Weights of a small transformer language model: tied embeddings.
Each number is 500 + 25 x the weight over its row's rms, rounded and kept within 0 to 999. Layers, rows and columns count from 0. Numbers have three digits each. The size before them is the row's rms in percent of the matrix's.

# layer 3 MLP gate, 832x320, rms 0.143, rows 274-325, columns 120-159
103:531477549506497509501516477514525495527519496507506499507444486484495497503557520477465509501460486497499563516464529459
102:498503534488524466454541508490503516478505498468497493460489477503511534502551535504530545490472490490521488521468500517
100:549490454526471479502493493498489491485509511504454523481494532544495518545531506485481490509477502477491501503487478539
101:505544494515507513519480495561474498469484505474492470505511486500524494461494483488461528458505528497524519472499523434
102:512561537470511478490504505489491475488501519501448535475471498497492480465507529476519492509543505503539502517504485486
095:503503521459520497546463513522545515518555504482491533465526515491494446500527460466514529524503524466528507502503510511
105:490442485475534493453494503489465467512486495504481469496527482480507528491519482542554494438490534490501464537540505535
101:497502511541481525494522486499458477510465512522463494490445520486510476495520487489511496497486483490505461501501483501
094:491499469458530464533484522494508480474502499490494515472473568470477504487515483497483513500511522514526521436538534496
102:474475485480510498484486443484503490513504498501505525505512495493517465474548475495504464507466493479485510513484535493
100:513487501538498480467489510483532518498473516484497491524501503512514509528528482473477478503486486487513483522479527532
096:505516492490493523501474452489517490509496483485464509509461531528538481447501511498538537526489481502524501489476509532
099:464545491471487502483499518448500471497540483513474488491479456501479444478522462524527506490480483508471478485494531487
100:474482507478473502541455466473487489491482519527515509517482476496492486475476513516483535527490479439488491537528540466
096:524509482517520465492545449498544478481523554528496484508478459501510503511474497492520519554518517531471525465471487528
101:455462463469519491519489498498529490470477515488515536507512524481537471471506511517528489486475542556487487453484511508
100:502483458489521521507538492516473485496489494503472537531484519463484520509530511509469489514542507503513498493457538493
101:475473466500500527465486478482456448535515522504492485467479481527482470516513519509504490490502502492498516491522464551
101:508492484551492560489479511498483444481535487481515477504486507523521543493493460507473565468520460519498520502518455466
096:500517530497511482486514500506517493468504500503508479480489492507496502459516547528501481489520520506510530497496492508
095:472522511471481444464509497457545484437482544496469520482526487487466504492502479516515513493488520539525509473465494428
101:501494455483520537498467468501502493476522496478496511534482510499526521514507512506467473476474497496487511498495494492
098:524521460441483502515512509488477491502492499520448511506453542515471480512520475522449488493530482513502549510511503493
101:460459515478504513510505461460510504487513561507466475521438488486489485462470506484497479507507483497448504500527523490
099:482492487469508446428527512512475470505522526491449563511472527495524457521500494460490558506494509504440494497516513471
100:513507504506505501487579505561508500467496488473508503493512481534496504561493464540513507498483494488496484494488471499
101:488460501520516488504477548524510544545457494508476529484501492525542516487497489492489507512499493484553476509493470518
102:481491496487498487517460500479467537461555492497481480526507513493504535502555496535441515447520475501462486517524552488
099:525502485552517512519487507479491459508505500490485485516507530525497480520461488514476507494544501495491508466519495541
096:551482496517556489538478489493469486491530548480477461490511491537509520479490508518483526520497532467508557507522536522
097:468482526510501462495528499515485523504446496501541494499508498447480521519496540485496462479516492505554500480463469507
098:498498526474510512507487506485525522491479509563450531511514506471492513491504487526489512497490492520477478489479506508
105:517505474525490520507512478475492525483488521536501497469485522509467479497484523507489455453546510535471504505533502479
108:499454532470523512483508471517479550515497449527492507493494518529528513491544535460522471516471504468507469500517505504
102:484458480527500518539471514484492516503546536530498502489466510475523488451553521509504531521527499488504504515540485517
094:479501535469527500500510513510514479517502509535499503491465514494486490447517508512470532493495467476514497485514526480
098:507463461530492499522516472487476499529495518497462477470495490500495484461524485496458566470485533482497557501501524520
097:437525488537487523511526495502477483493472506519444488479512519521466478496527507493512502483556526471491482551500516462
095:486505494482523520449479526434481490508535505524469489483503487465488507503505488491498519514494458467485522470528523462
095:520513469503462492558499494527516507509473465501501519521469517506470548499486500502511501503462520502494503528530485471
097:480568470531539493539525491463546468519506461516491510487532503493466495504472501488533471523537499475504520505502517513
099:473541523476502515494486478448498509487523480519495512470481485491516502522549508485526486519562555495488526491490544506
099:499521431505498543529501479454498480555491478483513506489544497531530495535548500493499503468402479496526522434505501527
092:505506472491525492486548481535503520497501469472520482468541534490514518503530500515505459527479486499521497549536457531
099:480479505550521497541512513515466532484499442493519499489488506494477491490521491502477518511459491501460479539513514449
108:503498475529509488486491469475523511539481509523487492494521500488523509508509502486505469474519486513490454515518538501
093:530505498464553480544513486519523507479478528476515510471498525512535450482486462454496478503468486497507504530541509516
098:473471513466507454465509462501477512508505454503486510497484497520485480528477497549530504511475488501477500521522492502
102:486511484458513494440552487478540538529497489480531498522495498506475479465534558536489506524465483500511499502541521492
092:541492545514468490488468510540500506507485511483496467499553497493528471526501502472478465514489472506531470514523532505
101:503544520504499495518508499453516521526516472536494464483533527517466516497476501499532511510482516516511467517511550471
099:501455518500514515544510486532503463452521571517528522485465446564507458510493474529462486515506503496502530512481520510
# layer 3 MLP up, 832x320, rms 0.149, rows 274-325, columns 120-159
101:516473517473471494541459526496550514499485495513532511486466510486472489530504504484506500518520501490489461520508512494
099:470502500530567499485461505488528498505507483516480532490521541481444489489503505453487536503501503532491501517494469471
102:514494512495492512484515480483547492519464510533469525492486496490459505472500521472514487487477513483508430498475444501
100:478522535503526478493512453546478531450489521500519500522521517523503496488497501497457540539556541539483465481474512496
098:467457545520507478538491504540489477478479529516503464520521526491471489511539497469530449533458457475517474521492528554
095:474513460519545508521535481518486497513506476474528474487532496500530543500483478504487490495465463504534472512523516526
101:523517535500449516509500468518461538506511502489474518530509517518491507491495498453435487530517486496469514477475509481
099:541471480470472501512506496485491484506520479549525508491456551533492477478525457502532517560524497512480497519498479464
094:508452488521532491469476500518531514490479530496496499488441458470462487523502508521480523504536518512498498474517502484
100:499470482499494504507509514503487502504526490505499454494489472500527485599515511529511488471498523487488489509498482520
099:505521492512460510483485485538479447530511491513500533505525526516472534520471486449486460491497528514513531549525500477
093:493531486536492482522495485496471485562489480488481487523492492507509469526462493506515510489477510491513483482503510484
099:523474484485522524500506473540518550511559509503486515467529523502497511494519501501472526561515507488512485479442544552
093:473514508521526489513490541486529538522516489491478463511498518542495531597493497514513480457528468506538486512427469490
099:494528494548465500545512491494494500511513458525479528503532475519509481516493483491488528482480528524518482517517526482
103:473470497543494461481519450461524535498532508490493489501498478499480519501514478484516506544521540495517500525535517495
102:500521502499502472518537491508495521516554531532533433496477536510511520568524518496466498526510511505495471499526513541
100:478515531535494478502496460496486506511529500515451483524509475527518478460533499490503499513463498509509485480520471525
098:504436521549544533519490515508508486519480513494468507478498464496417504515504475499470522513493469501499476490496492520
097:466471493477532498508516523453466493517500493530423475537477494494500502528519476547455514494450506498522474460551492431
097:530491479485498479499526535497520475506490485540527464583501480481464492464493491518514456497500507484506490519489531504
100:469523468484477491507491490478444451494505500496517492504529501526533509502508540514495458510559515518507555526454522482
097:534470537467545479549544492516493482513490533512482513512526498504483467497470498497523510508535475505516523481483508489
093:486477497499502558476517503457527496502539524493469514548507496552506514545473515508530503495508508485501492491487523475
094:483442487464511549488490472484506452473493490479522492496489476483545487523534531524525480498487485500539495517516479454
109:517533475497486521500486499476497486514456541506498546528473514527456505459549510477515508491469497482524531511466484481
115:481441530539525477467512491512493489505482486489461512500455488544472453523497517519504465506486470554530487497488520520
099:497466503496474482470486489541478512496485518495497500498504482516442527468512526508481503499541501496514485474518491482
105:478524535510483527520473490539483516481474484486498534468487502544478508502522510522476456520483455478483490511458512538
095:488513533557518491526521502533518514439500498511515502479507445495506473481472474545508521480454496479517482490494487494
100:485492489503456460503506477543505508522497474462509539544505471485463498515444508505498552493525496510525481527464527499
096:472508481528492478487509512486483483502494511525489506515476458505476433491499531526467502517468505498549470463497559471
102:494486508525484508476535511452565549561468462493547536523519514498510487522487518457511495473483510505515528513491574518
128:504512540471462532478495496524568537526486467479478523494476530534481516523517482525482501516489505502467471484549498519
108:523527518473530468504536487515525495546467492472477536510520482477471511508539466503546545491512537520497489448483526521
102:497515508518496524485487528476472505480492497573471489517499507555513477494492503443503515450488508519540477461517545462
099:518511524496517502518480532537516480504504448488496496522530491490493524485517514533461462489514502493523485491514464472
092:468519512468449479499505475520504527483518484539516501460534509504525455488510483526497475515525451491521486526483451494
096:492477444469468509516532530498505472481515541502463483478511497504507492538502477512488463503507519465460511431507498482
098:536484485494524480514498516501476521485509493506464506527476501472461508488496535503498488453510510520508511545492558471
097:488521532522523509490467513554489537483500564534528531525525487470495435470471479504462503454496544489489501545526505528
098:503455493470522466479460493453467539507524501482515508491498506484512518470490510537514482491488524513497572539490485528
098:478513507458426529488568541480470520515512514465539511484494478449511491460530507500538518464471529481501524477523480500
095:479509482470477513508488545478497496505501510524431471487509487491504475449496477437489518461543495510511486480466546489
102:506467488507539533510524467471462500479486447519470504495495487477542514530501502516464486517500454451509471527480495512
099:481451505558470488474484543484519576454555540456500463521502490532494453492496494496498497512523503471508528517502551553
097:532533535490501551517522481453517480538513506510457552510475538480476502506495518458532520496511522506504505479474500477
095:510464482512522552474435539487529490461528519516500475518525533495500523518517493486500500495531521487488494446548479517
102:493542518484530481481421526452511508483479531465500523476499476499551474499483455489547496515528508500498478522505518509
096:496480520485470491498518487501502517468492515473531480437460505452510513480483505519481501536495525490482519437486504557
108:525532508489525483529526520526478503480503493491552515483496473497491440539504510516513507474551478527481482516528505546
101:482479491507470499486536511497515483550495500485485523476515508529535541510486499534496519503486493534524541490549494465
# layer 3 MLP down (transposed), 832x320, rms 0.137, rows 274-325, columns 120-159
100:500470549523517480510519504475509463494491500513528545525512478526494493517484503516487522521492497492499536510483511501
102:518464506507492470499483530499504522529514464503490470520499496483558511466498530488513500494510508467476508484505518506
102:509498462548504492461496472470484531557493505506508507545495494490499496488523539536496509513529526517500510489463512531
103:505498467536493518468512479450464533505507491520504511496505489568471562529518446476497479524525550491467504463532491470
104:512555494530491477517484487518483491507502534519489477457480510523522542501471477479512489501539494536511470484529544543
091:528484552511481496497476532477488493515490519511500489506501506547474493507473538477539505535532546515419498500489453448
102:535484538491532480500505487520531473481461521505504499530518493490527511481521541499511516494516464465511451505518512510
102:493480492509471486479489481570484494499535485529544441490454491521502498482506471512509516546506490492479502461492465520
096:482495504535463495470527510480493443535487553501497502509552514502472499479517501514484478507491446539528476510531474546
099:482532490450520495527471540467517471478472482487486486470502513495467485485512486456512503516521535525486503497459510491
100:502504520545491479523517515550543474485472488499431495521488518503484456501500552500533504504475518510488500511491518501
093:555514520530497565519518509472487481444481513459492499529526483471519508519534499498487518493488506528499491520522517494
101:478481503475520477494512519482484493469477507498513496472535491517480463510496424456510486498448506497517492508489453494
098:475477485512496482538473507480505479438481488495529499488486516477498426523532469474510544517476569489508528533559515468
100:456496529530491483511500522496499484429490514504502469497499527497504505501488503503502488465505457500549515533515497452
101:494486473493457458474485474506491540475517522485485521531437467524491493499484478513487514473505484514528456510494487556
104:488537527469510504526495478525509540529483494459502468493532476504520503513469521522519488504540520502436516539465504486
100:483492483474509458476474508527495481527443529527515492456487534496523517510490499547497508494536514470493487476462507448
094:488510467509509505464489522512457511489475476525499522528512460476488485558507525508494499473499497494488534462494516503
095:481495458507524529539526526512480511499488488470490536494494488500473482530489540501492468508553507446471462535498500515
101:477524498533456491439488475506481503501512542484486492455487519513524499496491505537501510521516535521551488544524488544
107:428443505508518485485530481535495557481508511461536460493462500488495516513513508528536488473496499482531487481535449510
100:434474480533464513482455496482462542487483482496504492509499488496471508566488515479520534480476509490500499542549464500
098:510493458475496464511486528542447523543480500481489522513508524522495471486528488492470454508495495531478493516475525514
097:557507498432473495508473466545524533506502465541510556474497496502506481475459474504509521495506488515486536511497521491
103:503526505470492483436492472439470540523482458505491507513516513481533527464503493536529523501540481513547482486515487507
107:506529489507478499482511462504467495544505495461520457468510512553495532580498520523467533487481494502489459480486542500
105:492488545449529518502482490504489507476512486496482505538514473487497494534496515468486516506495467475517491520450514517
106:574481504524509477489524478535510499503473507491525509497508487495479489532461513521466506507511514505542485504473555533
094:479482486464515504496480494460491471474560537487519438504474487516496484487514475487530508528493503530480530516488552536
099:476464495482510461501536520493518521425493535543511512451456486484519492492517522469513507500473489463456447433522474478
095:518484495474529550553512503494483508495476509457481473459514497492452495472512480508498515518502492458479470521496480526
101:482489486490492477546543486513498505547507486517554479485543519528482527447509535497520518506510532510484483458505435518
118:498501513456516539502499518452481503463491487502497553484465481515522515514499547474534511519497475489535512471511528458
107:482529465491487510476498467473485487513484460508517500486465466487474503486525528491486518514491535540510534508502486456
097:553526535515485483533538526492485472502464546508535463480536541496493535499501511546497499510520452478495486493496523505
099:472524471496480563472482512531482497432460496483485482502440496486508465532495512479486485445488458470499482478518528488
096:522542563480572504500443517495493482497488537522513482521528501461490530536503494534484516483442510482463482471537495517
095:507470503504484507510511461546525573514432494521534506463481534498517510479495476501468501523456502491499498505535494478
098:474531487480516546509467543501490453523491500477546499511415471526537477503480546482517520521504519499526503490520488472
099:495489527499484508489471502496468515506504482484492488470501499515470568507513506522510551533505517452508528485502548519
094:490545480510532493531470506467498525519483491503506477511542527533454510529523515500501487549465506540526504470468491499
098:516488473524529510570512459554522415531516501468469491531530492477508496523506502494511523516525502516488462471503474507
091:481499503465513519453518497512492513494496503474509524528507501502497487464535516513502451507538483484503492502528477508
102:498500489476459478494544532465494493537501514488474459526544485495463522475532529456464485495515523465483524507474505486
106:482515463471491517452527491505473470549494476539460499502541547492525503479495505504497500495485467517506465498500513490
099:488463495523508491469490512524483510522487508500501477519475521467528491475493480514449488465505523475464531503511501512
099:496511500474503531565528504480490448463508471484527439512478518448553502484497488518482503501477489542536561517503517494
101:516501521476508509573489498511481485487516473514469479497487450536482538513505485485550476515494476505470486515461530485
094:480516467538530480517514505504488513473498473498510482530497495528541489496467527501521487505502479499468507507465479534
104:498503538481534501509552512538527551510511513516512472478495477547534503483518523515550503494489515499490502489468458444
103:489499506512507479533499479539493516464552529493494543453496433496477486533500497464515512509485488477484490512486555501